{"hidden_size": 128, "head_dim": 64, "vocab_size": 3080, "norm_eps": 1e-05, "bias": "all", "tie_word_embeddings": true, "init": "orth", "init_std_down": 0.00302, "optimizer": "muon_variant", "final_lr_fraction": 0.0, "batch_tokens": 16384, "max_seq_len": 1024, "max_steps": 10193, "dataset": "wikipedia_en"}
Each number is 128 + 24 x the weight over its row's rms, rounded and kept within 0 to 255. Layers, rows and columns count from 0. The size above them is the row's rms in percent of the matrix's.

# layer 15 MLP down (transposed), 512x128, rms 0.101, rows 240-264, columns 64-127
size [109  92  83 100  97  88  94 111 112 110  82 103  95  98  96 103  77 107 105  64 109  82 102  72  95]
[[152  92 135 136 125  92 108 102 130  97 184  85 118 135  95 151 152 115 196 132 126 153 117 118  95 137 105 154 141 116 128 104 151 110 148 131 118 153 132 130 136  91 125 108 117 133  78 124  96 113 158 120  97 146 155 121 100 122 147 134 135 129 145  68]
 [124 134  93 101 120 168 141 132 144 125 127 150 155 150 147 125  92 113 146 151 143 139 144 144 118 140  99 148 115 127 159 157 107 131 139  81  98 158 120 119 150 168 129 153  79  93 147 134 169 146 162 153  98 131 125 132 113 141 131 116 131 106 177 133]
 [ 95 111 130 121  93 198 129 136 125 126 133 136 102 101 170 151  97 133 121  84 143 132 109 127 100 109  95 140 153 129 123 123 134 126 152 108 144 114 161 169 132 137 123 137  69  86 112 160 137 128 106 119 145 147 142 149 123 116 108 167 141 148 147 124]
 [139 140  93 149 165 147 148 137 136  91 111  82 138 119 134 112 101 111 162 112  84  96 137 134 146 150 134 151 141  83 130 107 130 117 103 100 148  97 130 121 124 159 193 137 139 122 124 159 121 135 132  78 103 102 125 159 167 127 160 116  76 116  97 145]
 [126 111 140 168 126 154 123 126 165 129  85 166 108 129 111  99 156 156  94 116 102 121 185 106  96 109 114 153 126  84 122 171  90 123 105 118  91 113 163  86 161 147 118 141 103 113 153 127 102  94  94 152 128 143 176 131 123 124 139 140 104 133 126 109]
 [123  96 135 109 121 118 162  89  63 126 116 113 128  36 120  88 113 137 142 117 127 156 135 143 137 131 141 159  96  97 137 131 114 143 233 106 124 139 131 137 122 112 116 209 117  98 165 118 120 104 138 170 116 154  91 115 139 145 122 125 114 121 133 148]
 [135 133 109 108 121 110  93 124 131 120  91 154 131 115 151 131 121  95 159 150 137 121 149 119 135 177 122 142  77  93 102 166 121 121 115 114 179 130 115  95  97 159 127 134 154 130  92 136 122 138 109 135 118 113 129 138 127  86 128 161 117 124  67 134]
 [136 128 122 127 172 116 175  96 102 165  85 113 105 132  87 101 132 105  91  80 149  76 150 101 156  89 125 162 118 164 135 136 150 115 126  93 127 123  99 120 124 191  90 134 162 139 100 127 124 127 138 130 136 138 116 169 127 121 118 147 115 166 123 107]
 [159 119 139 125 136 165 135 119 123 148 220 123 106 108  92 162 126 131 134 125 142 113 147 167 139 148 106 116 138 120 117 112 120 111  99 141 173 144 140 117 150  99 101 130 149 134 133 119 147  71 149 110  81 165 150 105  94 147 133 109 147 108 127  67]
 [121 129 130 127 114 143  91 134 104  94 107 127 107 108  87 142  79 158  97 122  92 102 115 134 145 130 153 125 187 138  80 171 153 131 145  76 132 105 123 123 131 121 111 112 122 131 110 144  92 118 163 108 163 140 143  97 162  96 148  84  86 142 163 128]
 [109 168  56 112 101 181 136 127 150 134 112 126 154 102 133 126 143 107 121 165 152 125 115 121 136  99 117 144 125  84 133 154 103 129 134 141 152 134 125 165 148 120 118 133 174 129 119 129 108 102 116 144 100 158 114 165 128 136 157 104 162 125 143 122]
 [167 133 113 102 172 117  87 127 112 109 180 134 135 144 156 132 108 124 143  90 144 159 107 126 112 117 122 146 114  94  84 140 117 145  85 112 172 102 136 151 149 107 124 103 115 145 114 128 109 115 122 137 105 161 144 130 110 139  90  98  90 137 150  99]
 [ 83  90 144 113 164  95 124 125 117 148 133  76 123 161  97 136 143 117  91 107 167  82 112 126 122 141 155  91 169  98 120 122 195 150 115  96 139 138 113 143 144 159 131 102 119 104 146 111 110 203 162 139 112 133 105 127 159 101 126 152 113 167 160 145]
 [158 129  99 148 144  94 158 123 129 135 135 164 127 114 121 101 140 139 130 125 125 125  95 137 140 126  98 144 128 157 114 141 141 128 158  94 127 132 137 142 138  76 123 111 100 118 123 127 123  83 158 128 149 147 107 144 117  97 108  80 148  84 102 144]
 [115 112 158 128 108 175 120 115 100 147  93 124 146 127 146 153 135 139 140 137 155 147 156 135 120 147 114 115 136 145 143 123 115 147 142 101 122 147 111 172 139 133  70 152 160 132 110 131  94 125 154 135 173 111  63 135 165 146  94 105 178 122 114 108]
 [108 155  91 165 156  79 174 154 157  85 164 116  98 111  73 132 142 111 107 154 104 107 138 114 127 132 117 122 135 159 124 184  77 138 121  81 149 157  80 125 157 142  86 146 104 136 108 124 123  92 127 122 118 121 136 174  94 129 125 123 124 136  94 150]
 [152 132 158 149 132 113 119 122 126 120 148 134  95 136 146 139 109 122 141 137 134 178 127 116 114 136 141 147 119 174 138 144 114 164 132  96 134 128 115 148 153 102 168 136 133 101 107 150 145 137 116 129 133 129 100 143 144 144 158 148  75 116 142 109]
 [ 90  89 118 151 117 102 125  95 129 164 128 122 145 132 139 145 139 151 150 142 115 106 120 132 126 148 150 122 105 112 148 147 107 151 152 162 134 154 119 132 123 144 103 102 123 182 101 127 127 137 137  62 120 117 137  57  89 102 101 137 150  93 145 143]
 [123 144  98 135  89 131 151 183 153 106 128 108 131  96 128 158 136 126 122 114 113 143 109 135  90 105 125 134 140 150 132 143 138 130 136 142 124 130 110 109 109 141 117 143 127  98 156 111 118 106 101 135 108 148 176 104  77  98 101 119 134 136 109 173]
 [134 138 110 131 177 176 113  92 113 123 143 129 140 167 121 116 133 136 126 135 144 155 124 163 131 117 105 134  90 109 144  97 130 114 124 126 113 132 135 134 170  97 108 137 136 115 144 138 133 126 140 148  88 127 105 145 140 165 143 122 147 146 144 124]
 [ 95 154 113  88  96  98 124 109 109 132 155 105 114 130 122 140 154 116 153 127 105 168 157 146 131 128 155 121 117 114 130 138 104 163 161 133 130 112  92 115 135 104 108  89 121 132 120 132 116 113 111 161 112  82 147 131  91 125  97 142 140 129 119 102]
 [115 145  87 106  74 100 158 142 129  83 112 150 119 101 134 111 104 136 104 129 164 139 102  96  72 153 112 117 124 120 132  97 148 134 118  94 109 146  87 105 113 148 133 169 163 124 117 114  90 132 168 143  90 123  95 111  83 129  79 142 164 111 138 129]
 [180 151 123 137 138 133 144  81  71 122 126  93 132  94 167 189 113 133 136 136  92 165 120 130 138 171 129 140 128 108  90 121 152 159 116 102 134 129 129 125 133 134 177 127  90  86  99 124 100 116 151 150 134 103 157  94 113 127 133 138 123 135 131  87]
 [104 153  88 136 133 207 117 115 102 116  83 177 137 140 129  84 120 119 133 110 143 117 135 122 105 152 142 115  98  97 138 142 101 110 131 135 107  99 103  99 183 150 147 158 127 103 111 107 106 137 162 156 150 135 127 110  78 106 153 119 126 101 108  85]
 [155 134 125 162 100 167 157 142 144  88 131 136 133 149 129 143 119 161 150 124 146 165 169  79 109 153  69 181 119 143 100 118 140 135 121 131 150 114 141  76 118 129 127 124  95 104 107 141 134 129 123 156 130  99  76 119 134 149 102 120 136 139 150 153]]
# layer 15 MLP up, 512x128, rms 0.0908, rows 241-264, columns 64-127
size [ 96  94  95  99  98  96 108 108 107  92 105  97  94 100  98  97 100 105  96 106  89 103  83  94]
[[132 130 122 106 124 155 155 111 127  86 107 124 129 152 163 144 153 110 166  91 210 124 131 104 128  81 135 134 173 109 155 140 149 125 152 119 143 139 133 127 109 121  79 113 120 145 141 148 126 144 106 164 103  96 108 149 142 146 167 129 121 115 143 147]
 [124 159 113 131 151 106 125 122 168 111 128 171 111 126 155 152 113 120 126 139 158 135 129 100 127 119 128 184 153 152 149 105 136 157 165 142 147 155 130 140 118 112 157 134 103 119 150 150 152 146 119 104  73 136 154  96  98 111 159 128 104 134 131 179]
 [128 141 112 171 123  94 134 120 134 130  85 124 144  81 128 130 115 139 101 130 127 116 160 118 113 139 153 116 133 140 131 132 105 130 161 115 126 151  94 105 148 114 131 139 151  90 138 161 115  97  69 160 130 136 120 130  94 103 139 123 100 134 119 179]
 [133  95 120 107 188 122 118 148 130 177 124  68 130 118 122 181 118  88 116 144 163 129 171 128 134 142 132 117 144 126 142 127 151 142 112 142 128  80  81 153 140 130 131 137 115 140 133 152 201 132 108 155 126 146 127 119 115 131 120  74 136  85 104 142]
 [ 87 144 131 169 110 110 124 120 158 173 109 116 155 143 147 175 140 103  77 131 108 108 101 157 124 122 145 102 149 105 106 128 131  94 126 131 112 112 128 138 139 140 152 120 136 105 112 118  60 172 159 111 158 117 137 153 132  94 108 125 152 178 148  92]
 [112 105  91 128 103 128 128 175 126  91 109 169 117 114 150 136 132 104 125 145 118 136 150 138 114 126 136 171 139 137 125 117 120 150 100 139 137 130 127 162 121 115 153 187  94 121 191  97 131 115 159 113 151 116  92 142 160 146  87 125 159 166 135 162]
 [116 126 143 100 169 126 135 105 158 143 153 135 137 139 140 104 121  90 121 145 119 122 103 185  90 137 117 134 137 128 101 178 100 139 124 111 111 116 115 136 139  86 160 170 107 125 132 122 139 148 142 116 138  78 122 145 156 157 157  86 155 105 171 109]
 [150 107 158 138 106 134 112 113 115 148 182 144 167 117  99 144 148 104 139  92 100 137 155 158  57 155 126 120 124  91 130 144 147 124 107 134 179  61 128 130 114 141 127 162 132  83 152 116 130 102 134 148  60 143 152 133 112  92 140 124 104 122 103  93]
 [114 134 146 127 192 129 108 127 141 108 128 137 137 153  97 135 124 146 129 102  96 123 158 162 171 145 126 174 113 132 109 182 150 113 142  78 143  94 115 156  58  88 137 156 139 102 138 107 128  95 133 106 110 115  97 133 104 157 159 135 118 125 143 129]
 [116 133 107  91 155 153 140 139 114 141 128 130  64 158 136 152 126 159 142 113 111 134 138 156 115 163 102 116 144 166 142 130 110 119 151 121 164  91 164 114 111 151 166  88 116 148 132 164 129 165  93 128 138 119 133 142 125 119 102 149 153 164 153 157]
 [152 153 159 118 152 103 186 119 144 108 131 109 120 128 135 152 152 116 120 120 122 156 130 143 125 124  83 120 131 125 116 119 132 131  89 111  94 104 113 114  96  77 108 159 114 148 108 144 114 148 146 162 133 147 123 129 129 109 159 134 147 123 123 139]
 [151 126 111 150 136 145 117 160 142 123 120 145 151 171 115 121 141 168  93 100 121  96 157 134 118 113  99 142 114 120 139 128 107 104 130 143 112 100 147 110  99 159 190 153 134 139 133 141 151  83  80 135  97 138 138 127 138  84 107 165 131 147 117  79]
 [107  94 120 146 114 149 104 158 172 139 158 135 118 129  89 168 142 124 143 136 110 172  94 127 122 147 118  86 138  84 138 141  85  97 134 179 123  81 140 104 102 113 184 117 120 124 141 110 139 121  93 113 133 120 139 114 157 121 177 112  87  89 145 131]
 [141 139 124 110 120  59 159 129 118 131 168 135 136 158 132 155 129  94 119 101  86 136 156 156 127 175 180 124 170 128 131 117  98  94  84 131 127 125 151 129 151 133 176 120 141 137 128 114 131 158 128  87 125 115 152 134 109 139 151 118 129 155 147 143]
 [ 90  95 124 123 151  94  56 131  94 102 100 114 126 123 117 142 117 105 148 124 173 128 138  94 145 143 114 161  91 122 106 130 157 140 141 168 122 142 119 126 107  85 117 114 164 152 104 149 148 157 135 118 141  99 129 127 133  71 142 125 127 105 109 139]
 [136 145 174 117  88  83 138 106 137 173 138  95 157  96 122 139 143 133 149 135 111 131  85 145 142 139 132 108  97 100 114 157 158  87 154 162 144 108 112 129 156 123  90 131 145 152 130 125 141 144 103 159 135 146  93 132 148 155 112 120 146 154 143 147]
 [127 133 127 146 126 148 149  80 149 139 128  86 104 114 146 149 154 162 167 102 126 135  93 123 112 139 135 143 153 104  76 118  82  95 167 108 122 150 116 129 160 114 130 184 148 119 128 123 104 127 111 161 150 142 125 128 197 101 156 128  92 117 133  81]
 [160 108 145 127 146 141 148 137 137 147 174 115 116 130 137 143 125  77 114 142 150 145 113 132 138 165 125  94 173  89 128 109  99  99 128 142 111 125  98 132  97 108 132  85  96 141 118 154 162 136 118 131 104 121  79 133  97 105 109 189 119 138 124 150]
 [145 133 109 130 103 144 167 145 148 158 106 137  99 108 171 135 126 115 121 126 188 142 145 127 135 133 159 148 166 162  89 159 130 113 131 136 123 129 212 108 127 142 120 147 136 122 135 166 102 162 104 121 165 149 161 108 113 144 101 145  86 108 138 141]
 [ 95 145 151  37 106  98 173 124 105 109 118 144 152 116 131 158 144 160 101 132  96 128 132 118 130 149 146 143 144 119 109 118  85 165 109 158 167 125 165 136 110 122 172 120 176 136 151 137 124 157 128 159 159 130 121 174  96 103 129 153 125 132 137  96]
 [114 133 155 152 159 127 126 134  95 139 142 118 110 136 139 131 144 126 162  95 139 177 128 153 193 102 147 153 154 149 148 152 100 121 147 114 128 150 190 152 140 116 145 130 117 125 162 143 123 124 109 110 137 162 147 117 130 108 171 110  95  95 133 133]
 [137 156 146 122  84 142 187  58 114 152 124  86 140 103 114 185 107 158 117 154 126 156 119 107  71 128 161 138 153 123 119 116 128 136  99 163 110 128 146 137 166 123  98 109 102 102 145 104 113 150 120 178 124 108 117 131 121 138 124 107 115 120 110  97]
 [121  85 102 132 104 137  99 170 163 123 152  89  78 165 154 128 130 103 108 125 125  93 101 147 124  80 153 168 132 136 182 101 168 133 120 171 136 128 155 157 163 125  91  98 151 122 126 145  95 145 140 126 144 182 133 145  97  83 114 115 105  72 158 149]
 [140  91 101 104  96 115 127 110 180 117 162 143 131 140 166 126 136  84 108 135 113 151 111 133 138 146 146 139 125 116 135 128 173 130 114 102 108 142 151 126 135 127 150 139 125 133 145 185 196 116 130 192 121 103 137 144 148 119 141 165 138 156 128 124]]